From a checkpoint of a small transformer trained on Wikipedia.
Training: a variant of Adam for these matrices, 326M tokens.
Each number is 128 + 32 x the weight over its row's rms, rounded and kept within 0 to 255. Layers, rows and columns count from 0. Numbers have three digits each. The size before them is the row's rms in percent of the matrix's.

# gate: layer 11 MLP gate, 704x256, rms 0.0581, rows 318-384, columns 64-127
# up: layer 11 MLP up, 704x256, rms 0.0593, rows 318-384, columns 64-127
# down: layer 11 MLP down (transposed), 704x256, rms 0.0586, rows 318-383, columns 64-127
gate318 097:154142145108107182084106111124104147136137126079133147133137098144164124104114054165138145104109108135120155118189152166079109139132118065162122123090058114153081064108111077179185157124167165
up318 097:216102169190077128102104139077134121114131155101177166126143136132150089129105100153161115139134171096054105140092120188129188064143145077162139143113173154108139101171186119196150103125142113
down318 102:104118194099179137127173126144151160116092145161125085194108087119165054195151113155121096048107106184153189083079143150147107082111150142134113158141118091114104101094147069171126149198155090
gate319 101:172068135135102085084108152136099140141093076133124088128160124162133113126106133122147140090164124125077106153095142104046143114163159180160166135143152099113104111136140133154121221103087173
up319 105:127144106126120106095102084131099130076089087120134180163132140127098182149117102153121086164075136103127126097099158110128113079097166093102169183166104113149114129129148122166138140149120084
down319 105:099156112113165118184179136163141100206127141101167160091120094114085131138122148147146145095185122106176080140137138121125147131086091187109188122146168131115100095134141198123124095126152166
gate320 098:146146147098147141143148121075146115092163187099166143149154189107201098226128147140132109163138165098160212139132162127130123074144177083079118107083089132174128126159154124139113189076051143
up320 099:084106157105150135118181159099127116134170115114184128077087117096177076115116107102136125086151083129127173090134186117118115104106110158111071143154142130146199149139131121149108137099170098
down320 101:113107043099155135102150126205152117127084140095100089115153206154100131112120156134097145151145161143105166140162102147102152168096136129185091143079143098096087075075119158104102111106153138
gate321 100:178082145112082159119105093086166144152126145107104132108182103087095163161106079103094075167148161157140192122166136134081069152132108137144158123218069079107080121097160095123149117138091059
up321 099:150134069139085082056132106182110082118067145123097137175111145176125158121197120146169109116102155170140118125061085081143165087179100100142159109124181164163111128126176112144144160125110101
down321 103:157082129166135141164153192123138131185160119086096175101167176092156157087127114100113114067151104148084180161086166148140106116163089143137132125097067095115099135123122167120133108100104156
gate322 094:150129114091137142108123145078139090067068124091105143150104116160105117230147147174174139166197143116123128109117118086149153153076159160148177073121104157132161131136075110095195097120122153
up322 092:156104152141141101148128154121120111117154087147154140162106112157188112092116086193209105184128136094094077092156104130084160148078106082122137110137086089117141153055133107123130129197161193
down322 097:130124101121143094156137148136178120136183110129127135121077007104103192120152103085110134115155110129164168173108145086168078182147038112145098123112093189140108109150132168128168092082192137
gate323 098:114119147104130166094142063102104105148044159120104109130100126128132171144149133153185151082119128163157145092071098091145127067087130182146185091140134155108154100132103018108145126080104131
up323 095:126119135158099097108167103100170152154138132160147157112128094159163072111095088116152109142101133076139107127069146162154094082120112122124118074093106185158155142121194082093104102083092163
down323 098:105135074125129136121108154119145131117098153136166139155151000090129128177141168145176166143160117107044135122140162153255110145133125145153148132146152100129111172138136182122148129126041131
gate324 098:123138083031085121107123137159160125157097144118151123141096159116131183136127164166156158175083137142146163187064112153120173119132116131139107104193149118178107176177135106091166106100136160
up324 096:180117148135118106092104127112137147089108168146086141153165158086168111125140139101131133161141133138152205114073131089113140170151172129129124116161098099053141154140116097184170144123152102
down324 098:130146085088096092142178129115086078102119180194087176208110102138148182170102148132176133138102182154104147153172126106098054083092103158091116159162134156140119137092086129154091142165125143
gate325 091:115057206139084132191111119145125107157170109112132170121098182170114131131066173144134131175072148144160126136125087154170148142123117172096092136137124119110189129155122103116139116118095137
up325 095:124126151155109139130125165133127070168082122103095159147214112108138146105135121160112143143164085094089151109201099144128196169163144123152110133055145117125154083131148092171081153070091087
down325 094:129134134065141185118071114191208152127066129113146154161104172170162127138131130089150140119163112191102102116129154145074081169134102095156135129158169188182114128131124142108147146092151101
gate326 094:052186093139154130154107118112202129116166165119194065171134160098109147173102067110139060151128130140098156156102122160112107067113116086139107197152157061182138123182122136123134097126164051
up326 097:180130154156089098176185146150166087089131065129115165148109110155061229113114153102115149198121076110177159114120153110130117079123142142148131137134108105105126081169190162122085165125130142
down326 098:083116093115120082124123076157190129149153091196123129147136133147123130146155154146141126089159138114163119124098106168158127169134044104169116174112061087149161122119119135127088134172146145
gate327 103:174137151102110118108144139046111138091091103094180096170109080147127129117066158142144145132173136108094052169154170096100146152124121085124184119139125057146056163132110148082146118099140082
up327 097:110094143170084133176148147121150119148044104164136129127116093093135114115142098165185143129140107132088122129088085153169150099103093139159087160151096104146097127100086103122121105139103097
down327 099:130089097135101108068123126089095097179092141100150154147121118214141179128136104071077142086150139095163112087130109136139153167151078157167136171169096132111131121095153140152143136122206148
gate328 103:093107127133157056161141154132090101129127117177163134056115153153145208104120152164123135128127167154126083124093133150095120149158210169094034126221149098136105078148146111093130139103147116
up328 103:108166104166108095115096144123135159127114076175162145142131163113110152198082152098112162192171092097146058074173113086120081183124123129138118102127117107096144132106101160136112079136119119
down328 106:121110093162150166107124133111129183132138102132115146139111150170092144118095171135172105135120095082140110097179104095126190158123122147201104103129141159127112113139109154172122086129140130
gate329 106:129139136137117100174052134104100068097099083169106183100150151158142193122098205149144082140166138102145122136103092114139109110083163170107123100082128063158134111148114169089134147142135140
up329 106:126151093142127148129104135148099139090121141078142153157111087094140127202165117138114078115141090137110170123175086099096135100128126096120169078130129127120098155084112129096190114165146154
down329 101:131121159103154154119123165112113175103121095159111122143125103164171132142103101122127085135114131080110185120172157164104183176079173118184147185181116074075141155152148115119146058116110100
gate330 102:221202156089091099119130139109143132052047098077121125158163128088107104110102071128089120160139112140121165147183115100111145122177188120134136196117133082135108129161119121113131137105197056
up330 102:148179103120154114141123157147145112172152108163173109114127112068131128120136109145105125175060111124104135092164145108137115169144119161146134068089182117125113161077080079103145138111136113
down330 103:149120118172187104143112113119161147065085142100130170159149238149125158131103145089174092170145129184120116181127112123088116190092146126207157171078108119115151065130204141176096139104105102
gate331 096:151140132091174162137059065139178093142171108179092152100161114165107102090118139113172124084169071123184131160123117139117146124090102106098117125125145226098102126116122174083147123080106151
up331 098:076128114151128105107159164115075115181121129156098120139190143135127104196138096136120118097134099065122176191103047135114100107133119146147137146135099125105129119072077108123104104138185165
down331 099:131153198153152166120137162084156073113097120090086161099165191155170145078085123160086137128106169162137147047150164164052136075165147076109072127173147074154141092170144110150178144148144138
gate332 096:155083101151131108148084083185138168110125161062133138121190157177101164120126164184122087148126127129051050105078132164110064159137174139127109107100101140083117142090136136208117161147172135
up332 101:146187151102142099072062115122134113174111149121142045136094164169100169058106165153162104118182162166197147143137114100086090127154113163180136137125158112157111156171201091125119133119140118
down332 104:192158125131200113161120139097170125154047145097159090158141107187095171083091090143145117152142111122114177092080089139083097126156109179162192166150188104151110120162158158175058120122109124
gate333 104:187149062126137102108110161180077125087111140143116124097141183139163141130137180124117129090140131112088144140093106189068146119186107099115119129166186130068156094129101110149148130158139103
up333 101:077127169060209127142172151102105108115160141134119115112150089133116157074116100148125166120104128087143147094112196054135089144177102149109191086112101161141134134130130100138140118132174103
down333 104:106147158140132056171110091088144105136082145171149147083184071142158145154148142136083143104118123099104139143154132131140106143100115200136103124160149074074093114186075106119075138115127115
gate334 100:106096100084114125107139125183154110147077104165114152124056132123201115152191064122121127047141126144099138125123109109090093054068158088158122141115140108152079149119065150084106142120149126
up334 102:131102156109081138129129114154145156136129119109107112125171089130082145144164120103140122155168128128093114070130108166144088181175091184071112154173175110100127145078128151162127164187092130
down334 102:169190162138101131105130130094134085077132175094122138170153144126138086202140145153061127130173142116151113113102069085118135123090151124085188077115143053176118173151070141141089104150057107
gate335 100:160176103065126145154132122105161097141126099098060154178075169104161132100141113135059171170156187101094141163114183116090085134158150099157128095132147113164108115121090127100135133122142147
up335 098:097118139099142178152138118153164127177104184105109102107127210144185038139107064091076173128097123160115090124118092149086108173129139129179102081123124116162151121099143089071159140111145129
down335 099:146135115163140106074134153086100178134148107109130205198142138121090077075131100104140180152132122127209118169143140144179125177146132101118144126119153165074096186121086085136175118092130097
gate336 100:121135077096124140173089111094213079144130109108159108136170186145159067101122089143146108142063069104135107169138162117132084132109137124083113110102105128126107137181174093109108089118066174
up336 095:108091082137150147125154142107146130177122103155157157103148114105095121108108128096067188130191165224147153110147167133142134101160159180093174140137141150093118129158124055140104119133156145
down336 102:164150187192093132148083141188090124139093112113125149108137132157101121164137138131194087159113112094150167117090138058177159170150120111173112161161134161118159144127130162099132176112076095
gate337 101:186185081151124132140131090140174092135071119090149044101099153167094136149176133118127108095048125134121114141163181093131083106112136102124193137091099119104055111094119132093141166135148057
up337 100:097198155111133101152125121138160079135157086176164170162070171142120147136086144160118131143098123135147048122154109151120094079077138084121115126147112170123146129152133135075079102140093084
down337 101:124113081057076125082131098140148076149100153153101118143173114198061137124114160108106127147141149131084133127125112154078132127127096155141142157108135094113075043114109146141096099119163147
gate338 103:137128133131126140148110129126136094077140101080168148156173146149130126117211121159055103168155194124089143098143141194123046147056194068130093180152090070129069176119137142109154159109094122
up338 101:178135083102088109199182095093094136098140073163127147148091133112086080132121077132095138087147119180156116142148163111142106112137120128136092070179117168112156113138137129117164122152174150
down338 099:087183119122155161143095173114143107163100146140154133088151141169128109123126143070115123178074124104140135078085059164127056122148063124081112166153156178072142056100212160155104156110077141
gate339 098:147139077120122113193120105110145083160131104115195079064114166115147165087172137078124146107103128091130102132108118096085088106186127128104185167128113129096168125148139102097149144154210116
up339 094:184114095085068141139145107213180116154168140144149101103097118153131136112147163112054144115129161149134120135061130136101085140140098117088165089123121138092117133105131185142201081131145157
down339 095:065146153148112121102148146127132113091081115124079114212170094199143162094110126080129156129182124092132102162078079169133169160123098125137168137152153108099071106134203144108132142114114181
gate340 106:087153133164122172081137101128144141171125134164172131096096180099183153113124104132096137114152156100161121090124089190114148099143176128145139117083055101107198171156126152139142175099140182
up340 105:152093160114131108074139061117138134123125103096081128141148131155101102169149121116128086102160194180099130104171141151092119089126170099065176141158148131145115107134122179111130161067089152
down340 107:112104113130172155143092095129086076119110162091158125117170188115166136099097137151101130214173093144113139131139104157037109122127158164180078147158094124087096140156121140096138132135184114
gate341 103:133137154143115179095140112134134168110091136130140129156163177139090175153173158163086146102151109132107129096089145136128199183099205136147143141128139110123133173139164114134090166083078116
up341 100:116128117124077190185159156161155108091113120150155181136190141119131150130115078195084138105111164144130074123097147093097152149107173123123122158093126167176142102125088141120113156147142092
down341 100:136108172180166044119144129194135126125143104134103142075118097177105137117162132111161185151095109105142141096105109153138192128162055119131061123160194099107131091121135153114158116055154157
gate342 104:126083120147114143141139106101174113139110150118192067138145124162129206141153116089139143073072154154127143182130132075101071105120180129228085131102140130089206139204141127175175184119152119
up342 109:080145097138129133106140097116103120145103157154145122202121088199148140196082122147097073114098112112119158112137114179120111150067121091171162123156160156092130164135082153181144167098104115
down342 105:095167129131115080149162188155077106091098142101148148132112155155138110142139162157103130144157108103139093167109116082175127117110123139142107066104109143137093123071158153077095118115116172
gate343 101:185161116112134085190127120146090233093139122106139126136092119081156094109111151167138058118122105164089098148139133139108111080122143137170147080124067100123118104174145139099123124127115160
up343 105:102091153129126110147139105120145059082124162114148124124183174135131170097132072099179102200135132108105130053142111103131127178116109090104145102130195157091103133101119104105150122079091112
down343 102:128108108165100109125178136150086096158162142206077127161142145059137132128143094102127161114160122140053144117143142222182151129112147131107084170178115069079085087110164097118168144119085097
gate344 089:099075157085114089185125145066141153062069139155070093125121124126138142159161116116135071152123088138128100127126105119158096123162123172069104138132158132060129099143124072131074133095115072
up344 091:089143158185159123135118093118175116090191134132116107064042127148158112157123135195098150139149120109061220154098105064152101198099164150144121120139150128152107094113128191150162138131078155
down344 094:093121095119135135107099138125135080085126134109211114169145255102139133114146138078189085165057107153100102111123134168084163083168155088122117079107163136114139124128154079112045121169136099
gate345 104:124186104156132081108133147136173185190149193110097079100140197140177114142188134109057191080121140080080106084140160109120101096141171119099151148132071128152099169135152121181094129131082150
up345 108:134078120139159115120097115133128151115140093121157032104183152174151045163117193141135160168159087115134119119102111123124072157116152100103115129117068139140093124098118133162127163100100130
down345 106:021155119173087150158109122098138106119108131136103066140096171129133114137106157103145131110132152138124149058084130127118140115134137066186150129097112102151111137108161097130093133102162162
gate346 103:151135168103104172162079106111128138129164119128158090101119164103148148169133096107154068092154117101113068126138159113130103130154108159125138130127139168107162170171127149153136167104121139
up346 107:142154133144186125160129125174158151127157088181148139122113144167119129146111126151123166135127195134166109119122144053147147166163080133136030114088121117140126080094104115137124158142074111
down346 106:094091122140151115138146120141121106143115166133148132147135188098162132153117133133143109166137169130135156114104106136131045105090155129136157136091133102088179119105184113136118158162154112
gate347 105:105101127089148122107138136141123149124138112062105136066132113100142135163147112148103151170113104128117135101135125129069130168109170120139132077126157158102082161079117165150134128139192042
up347 107:151107021062164110149175131159065134095084188161126070180114114087159087165106124170128114114112154116130097073133150106154134091113160121153122130087124185190148171107120148076118159096097094
down347 104:132100164163140140116086101176158162104091103115143094162127018128120086148179103132164109144158105103171123093143142144123165112168160121093106141122137141073145134098076088157098135164185105
gate348 101:147135079099096162109186096128157110137114156033082147080093138151135071128136110142101155143132156125077142089144146121114151105114078098092120105127130151155184118134157088157136157168143162
up348 099:169103118115160118173103107128117084042146153074092110120112130110130120135129093146090144167170110112053157111069096091134115160096097140153120112123148157141129062139138166184077099092126161
down348 103:094172130125069105101176102108084145171112127115180126090127104098083094159120105164135109119123098134140123153188125148040127130097150084112186096169128161098076097141162100134154170112040137
gate349 105:168134130136158170067122136151116116157090157099159113137116171138094147133099179147091181107174118135127151110156094097089100158141141097169123176130129132137075141120091134124049184111159135
up349 107:099070148101187164144138061118139120162135144058185082126152150091112048090102114126107125170152118081149134154188125073123142153185125048161165090116131073145133128118100097125132155096145139
down349 107:111230180195085114123164092138109158154115126200166145123185137108112184155119123128136152097112119138108204204160207162077135194167162134082129149123066148130096119155118107124146077103099145
gate350 094:159099139121067158087115066090141172136115135112122094130154084119118112119158157190122144116129118138058176152101203154134073100143129132138117081099110145152110090094142133116159104167102167
up350 096:113122111105115137125130089135088126154096144133145169141129185113134153188118166114160096106121121128104134092094127090091148114150149128163142164155156120116149118131157052147038089160048117
down350 096:126140130166128109176124141113113155129143100123085157149124133180112148137115176157116141137161128114170150118116157102090113068139132076109073172110153156154127131090086105108179139105168133
gate351 104:143135088113148173135101146164123130181125165158099164167099094116163166161139103107190120090178163085080114170114151082078104162155139166149192111150108120119107055154131166163137128139105032
up351 107:134202101119161115184191130146113126126139147104066131085144132146087164115095169138135170073089002127177174091118145130130133105170170147104107099110091115101170121096159111128154125169137123
down351 105:116153086112084132097106122126192127158143203147094145140107192109090143185076128152107165160169146177104119138107088138109147053144130155156161198130082142172130114135099138162114177163102138
gate352 106:107140155144146187131086104168096117098097073115109120140142181097197169119153095117078106157116131161132062112085160115131134152108139090148110183088089103123112152155158091125168148107114103
up352 105:124122187149124084111115112148045099101115141164094161170102177123149155142131173171159080109130133147160101092164133205142132165168141147072160162112171098149113095098147130117120063158067135
down352 100:133116109129117140087155111135099145086104167123162141125141071084137145113098150118136171063126155136108054095081130070255149100075123066126102170073159134175118084088133184089149080116107171
gate353 104:166143091105121151151185118110137118072117096130158176156132153106190159093123154139129071113180186132051061067096178131140108196157129115155199118100105145140126152145124149157148180155157101
up353 102:097167141135139152115102153066195169150188155152085209095126146139182068115146129157106135118138140131165177128081084169109080123074125112201121131155100147122166111087101096122221081103118123
down353 100:129091151087100171171118125149086123093135117129139085129082178147159176075195086115124148143163113114098182157124057122000110182170117136131167102154089143133162104123085114131133127186167127
gate354 106:099118168118106107154186115117141156136068103097132123181194111125137137162168090101103163142119142174121039155143085117096114159124145149197092191176122121166116130153164136158129167149144076
up354 111:202125157182138131159091114160095129119119106184117150108102152135122139151144116146157181123142185167107120112157100151094132143179147182170057078165114159128132113151171135126155123107141149
down354 107:154121110091148145137115119097112162136163118140124103122190136128174098122141105106136111171132160123111137132126134115120156073099127142125121152120120123165094119121168155092172120103161112
gate355 105:120132099141130122141157081197129093104101132140138065052122111172178126152123140092154131139155149145127155131173198109070117074182153127099115145149144146172096097106076087139152141118117188
up355 105:096142107126151160082125122105170111080158196181112123073118157114146164060157114152124135056063170123130100059053175093087151103128110132114083167101170101078204107133176095133114130087134179
down355 105:133117076143166096158117117122131141159058157188071132158140108144154133150125122161146130148127223161193154136188167148137074154170211154087176125171036184099118165116118154077079096146056156
gate356 096:108101101136126197140084173085153188089143155051160170055139206112145107148153149110134151143144099163056148142113135146114137152063116142154135171076131169108149174161159075163148142201162136
up356 098:162090150161143106088098146103143127124133157110097050110049142088170074132153122119157120149116161090086177142160081177111091107123201122121126132090153115086193123176167120189115086055129136
down356 101:134098134136143148116158120120124195114079142117127151183098199086091090119116139117147099121124161100112089144136067109103146111119078153182146112105182135153139149142147129073107127127100119
gate357 105:134127120077118151160161078146171071083118151112105138123114159096196165153118065140074092134105177138132116136103152108106106087130124155102145104123080166083148081169144170172079152164134116
up357 109:111172195122078116081158104148112136117132158128131076093196170164120072096070094123113072137114169083147144105116157168140111057150117062140180151161172132139143126078189144157116140154127125
down357 107:136111136131085087073193159075069109084167157102121112130141130133074155139158169140132150052144127155128174141128173105128149119130109103085134145107133111128162156088105124055163156097101132
gate358 100:147109068108159155149155161145117123119109130158137040103179122179108184125170058143117173117152101130091123120092128024143205150144113147135127091173104136159102127092141126154135159115149129
up358 093:180120103197141071121073112089114118133136106140095147135105145114125082053075150105121131144123168092132124168135116234158112129083151149136103081078151126115153121118141139102154076127090196
down358 094:098081138153109151137146122104110076162214162099164151118123170156159153147133138117120122109128113095119171154157150102020155167147141179167109149102164113099123140120112117130134124135103112
gate359 090:142094136150081115109093187107123085138176106132161142090100105092094115081084096091120115120092157074118139120170094182118138117137093108137125131171106113097145115145133184097083103108146109
up359 088:150168113121048123130156153130139076128150118128082120109107149150136130155137157104067168179115197109143136158112128095152125155099164095111198133175130136143124159103096106156165140150119111
down359 089:120093130145164115115106138113079130123169137127198161128099128125154087105148099134150084178093135123128168112151096162248113144139090135106140113121103082179187102112113061122083055157166044
gate360 103:106150152133157131124102078118185155153126158091121138159141130182085117088174116138055173097170148141157133124173199152100142130164134126147104083102163086076118160157195102142141121170175100
up360 105:139114082115147147077106175053172161143113091128129157094141108105124133160130102128166160092151143143129198176047157158148142159089121130145166165095084092104157156129153117127164165169130179
down360 103:118182154136116157146137094150121147112164095077103197144101194155111133136107091148186228094119119123058044117083182107091154102138159175140093142118115186143067104114092091118104107065102115
gate361 099:104079101141145111152176108138150155117133128161149081124082110138123095140143083134079202082134099111136112114156096111131099117111150169164116161134177147128086124108054135084151188095172113
up361 097:174125139161125107122164139110108115131132094127052104102167138094116184162131089115096084103099146119080094164097128121109099098157125117149143147120110153129167108088130099102109121084142164
down361 097:066156124116117102152113122117155141079128139149193061086109160153146143110134108125055130167142128085140117124174151087080125195125125109110185139125122103135149164145141112139151159129169169
gate362 098:149078094132193105177094175073170130183142146110126093138141125140100097186136143129111180100163118104182124138090143129138103117201129147167169075182101092077076151143129169188142158126114103
up362 093:077097066132128080161084118098083166151152120157058133094123099116052125130154170067157159128140091126114146145158146129158114142127088158073121161093149164064145175059192119132140111136136161
down362 096:110156187085099163059135060200102181127135136144138130152095092146188147117129120115152088129070110166089152143164131112161113124079137117083143109086130093168155101158090090118109099085172149
gate363 095:088110120159142152135176108155144093126112144131171147143151132147136165211094149168104140103136131030181108154130115147110195120155121181132128129101098117104156175079154109134079152127127123
up363 093:135136141128124121172188126119157190138170111104176132100148138112097074164232105104122219099096133153144140147152175135110107158125120127090127093143133126121140155177138140074059103109157123
down363 097:086160191154156081092123125142076155164101081171153108151111079149118180151142177122123124111113153127141114140125109104152133076128129154152146119133159057136126151133119111182097125142154181
gate364 099:137108127182101147104138121107134145185147136122095163129151132156184141129097106144141157121133105134131139117099120131163179104083114132141157090098159154161108192099105171110184094092169153
up364 098:104098135082116085146120111140147073103131130069130154146119137112104103102111143124154052161124131115092081144139151062131132128108147091123177119103084151139138134125167140141109142172091088
down364 095:189154116160109150167112185080098074163162140150133129149089154164075180148154149123111090099154094206171201117120137130152100102095150104095105112099135160204146132183119119140137137130144119
gate365 094:075151088094093105147128054146176079129098143077182133110170129155203122182156078126092147141137144098097119136097106163139145126163149119140127187115138067111131072080159080123120103088152146
up365 093:081075124062172170142100096097185184082173116133154154131154137094156127090147171147108103185092161174068111051064129126148122143138141141146131156085117143090160138118106104158120083140177124
down365 094:168110177222125102150114129117098137125146161129101153143108111118171155152120112140165121099146135114193129188209180077155046177099134114096113095133166167144066170159117105151118090135145154
gate366 103:150100144142102197080092063179115089102148161110080145149072130133156153135109151127094162121172132127075113129116069093093061113128108113207080135162169183119125101185140175108152104115128099
up366 095:141120137164118140147163164091113144147110150094186182150151134139112126147116150121115186100181156112159117117173143077099091133184147130154140068095166138112165120069175133183082098192127124
down366 095:090117136130123146131081091104135112157178146103183065135117156096080100102188136097133110135086128076150127170138094150255134141125104158147153106168082131176135145136144110113091107113105134
gate367 096:117154128039135164109127149067121151142131141141096169128129100112114110115191120176132150112148181121087078104089116101119115135086169114181133133166066159129055171109038131141148102145135130
up367 095:123100089130140086163110085137125140128127057168138131077165123142125136124056162117103127149146124113115096123107138130100133097080136133140122080154067181116167123116145130125099132166165059
down367 095:096182127102148155155153194139075130107145164140120162154091074128139109147188131162155121198094140110148136128158179112115159124097146127117094166129068162048109119103090099116093173133185107
gate368 100:167122120104146116102162082143158123118109146102158145124122152132162112074154137106134073162140129143098092139123116116151137038104149152105046148149113131113111097118104118128161135100152093
up368 101:143155144130167095101165165119181140140092190129125151164168102119131089118135132164145066078106145149112132127164147125109138099111115126139051084106074100136111132174164136136095112122148132
down368 102:046143116132164098074137153070147141129157100174161158142148115151128125147150149137103130170131116118113095094150066150056117144145110139120115131120114181086107194112149114137117084148066178
gate369 096:099099101168101114090118168172137094197120096158108173115114123190176192171147150060157093152104126182116138147068079117132102109121151085155198128099104097130145121108159135104062117096099139
up369 093:113207101159133143154160149116108106136149157124166142110119114151169060107126071089117082173155165128103068168148116142093124122057147076140197088176125097100147153104148074123149168173146158
down369 094:141116154130122137134071119149105075168135117156080129092112109152136163146104078113217111111116114132086194111136137087043136142124179201114072151097079148157163125132151158116146092129102058
gate370 095:144125107165122127131161133105122152120170113098120129100170066175095160150123134087100077177123106167138064143106149141146146136135170185126125067159172068134085160156148133135097146164090159
up370 094:117150111133162081135166059090094098119126071175124081117155064104075132130167170125122147116104119118147105158141160151151149128167121110139088134096148186111083221157151136150135154153173135
down370 096:157073172129118169123102141189119095121173114122089158162131160180100082110183071187139136085168126107064151090129101130166130092142142150152161061067101124143120126138143152149088127132125179
gate371 101:132138099100092074116096126202113167112092120125160101124089111172097060104155158126131100065185163133074160103109209109099183142115127128150131158135164146127090183172138063107107137098140140
up371 100:188128094179115126112142140162169121113122161151113163118141150161157138100091123140140098107069111132186137161156084161083137141134139182137085100157107097164122077154167131153196101119126130
down371 101:095171089102093104167082131127123103139137069102133096126083206126135166102147127101136112100074149105116184111129138117057105099176118125137115159189112143088111130161074107174099109132132152
gate372 100:113123130122135136131136085092145143171143169114116074127153172116122107126081162107145155153108211154112165173079098158117095111129102087122086040158114129110129136201165161134143155114150069
up372 099:127098092124183106067094143115155091162095145114094128151141147141102156099150112158112170086083107155186182129227100113148180089162092179102128122066163125138109162126118122146089144149111147
down372 097:096120126143162120135111133128133134107081051118113158082126145171135085109161118160085111128150119157131115152158173123000149117102118075162203099150134132151089168132139111119129114110202128
gate373 108:138141153168149156101198156121119154108133103142156048157139152170134181076111149113155130074124109105176156159149112146116083180117115132159146145055096148145126165134112099110154217106154143
up373 106:158140151097156167097122162064123082102112056108173126137120147134141103110127128154091113128132126166119141135177072125121122096135081080127183106162156096115107085151157110172084157104115164
down373 106:139169061097100164114122226110122131085119100090091108100158164113058162065121187166134147137149137126139134070122181117109140097106149150098115126136154104083118152142159127203137124152165102
gate374 102:147084100164108143110105072188151095133093160104103133090123116105143145164142151177124138141108128182137136119106134106133096091169123111159120134142190116122128085134136171118107137098168141
up374 105:144130156133117100109149112116119103160140161135129111091086145088089169099153058114104152120189138138167126155144166125127089172153076125140097097157162142110173136103112151153116193160184144
down374 104:160138085106102100071161182127208140091104116111084140130114142132112152081192153144060134096142159125135146148116139145047152101151086108136204111185165106064164153141103143104127144067150094
gate375 106:107180147148154131144114076177195181120157121139174117135172149115110109119092113127133067126171164139179113150127147149098066194138157112168102098195101113135118145145143161186163103117144147
up375 106:151117105070127131141104122169143073108139107087159108182105110121133130147133177202108120142110106110142098095127118125113170163119147114127220131158157096135117163140139116055067113157083115
down375 104:124117108046104162145146176090176054172166114144152120102148114085075104121161093074161124149095132131097114099134093134090115128121127138113153153084126139137179107078128069130113137134095103
gate376 099:119114159111160078161118136103108178199116082131154143152135121093151174133098176128131098147062122101114070136050130172103169076158117112188140131125150145090127139122123170130134118164116130
up376 100:155076093158085083180124178119093107171110113158030104105146134124132142139071164164073093098156137195128159175120127131141084165141102182123117129130170164142139128173159129158131151133123149
down376 102:209109115160139134185120151112144152110173159140155157084157097108112129153171050082143190055140117108101110083145125172158121119102114164117151117121088168126134100153087132143171073203067133
gate377 106:174085109120125104115123141193113143141074068096142148126079196089131174137095160202085129116193106130153140101079090086113163159130131109170113102112129116071093116133094124179105174140139134
up377 105:154146098132130082143071160189138109166157187167223147155141145165127116074147196118167144120120120148146140153155149148142123117146082119120074149143110105144178124151211136167106139108095084
down377 101:124116137153112128123146123124101185136127155145136115152100167130090161187128166156095110121148114178106147092169117134038145164106103134177121102135152153126136130124148077110151156088103141
gate378 100:138123073107134122148101113149097098173109102132090115117134149125110133070135141150060131104137096215151142139110180049157125118084149186151159133143130121139107138145167189189074125108067126
up378 098:150110180143077133164079150117149135182115154115061135183134164118115102140114100156149092155114167135103147143159126122137090168079114130134102092148158136080115145118149154152175101119077146
down378 094:095150063058152151132147131146101164128084116131200164148146148115118165111148123128176148167130102114140109173134168111255081119148143182106119138104129144173061130101119084121101113114085105
gate379 096:156104137116186050120111128109100127103176164084070135097109196132170129099105126077135090124121043122121099137152133146172104141159123133064089107096083139126090114093133157099136086113092127
up379 097:123117128098113129144107166088137148119117129176101041146133184138080120057136108131136123111110169075125105114153138123141121171067128157117135067112126154074131069139086155111173094054103113
down379 096:138116104117125103106093173095139112179117097125133146132154148108117103183124125095154143141166171136185080133047138161239132078083143102187140113101155114133128168100071144101133127166071083
gate380 105:173116173101127104088127094156118159165102175070126126125141147146093119146157131163143190184143106174130133107067172081108195150133126098145126153154093083105141135156130115145160205087123078
up380 101:099105169067117081124104112064080088064185163152096137118107138163131145134090119104163141161111100167138114086127138154151104119112188155067095173161116052129139168156118094144109141058145129
down380 103:146075101143145156147141178149092142130099173119113171163122041174150182146125082165100095123146101158139137168172171161138164165166180140179055131109155142127091066144143129146117123100112108
gate381 098:153112094158103121128165161114118109135136126077112049070208133116131101106142136164165117130166092160138154110131140106134123101146153117085119154124069138123090094153168141093127119146125125
up381 103:090130200117121143165171139134133138091160125112161138069126139084070104091139116196156067133119169100151141098153116135106094139067153080158131135119155173102198098118137117102098094153129092
down381 099:139122152122129150173124087099092100165116081124132079107106150093095142101156097083086185112118159179128107123137142118153153094118092086169137165099173122179095107196114056191142134126086211
gate382 084:159147099041129078154117109131127124100127159170145144154103148134135119107080048154100119104144143135113084060177127130143142160090091087088163119120116099142142151119192068125186174208128169
up382 089:091124131107069120126152101164186161099131154094136135116153174131136155120075181122099090094135149126109129114142113071150130162186182155153163147154135124134105126146123089134185156173122148
down382 082:175144149179158140138126104109152103129195123147094135139088130119116092163150120100100150090134160135200118172098110148149104148099057074183057084108073141153109147156106147150151063112145073
gate383 105:113127109162131188077100175118101149135148085139134098116169147168152152086074087099143153107115146146137170134158179165106119107160182168143127131127130140102111127145164161092119141099136143
up383 102:089170152065145158204168126120131119137151150220151135132120132134122127128135171178138095170106164155189119138131110165139098120083148112184125154082116107078129104137103134133130145156084162
down383 105:127188100141138158068093106139155124096101076103098109126164123071063136172116120145117134131130124074153091180127105134206111153113139133102142125150145129082112093131096171151110148132122164
gate384 102:093116144066134125153177095083099106123166133199137148101180133087169142126176149136062139099096123164152073113157133118119139161088098144123149099085114147123119064154175155111102103177154115
up384 104:120082124147163138097066104164117145146163099074118176108138151122114198086149078148064088104144114142164027166067104192110119068094149165135145110100144127134141104103089100150142101161140115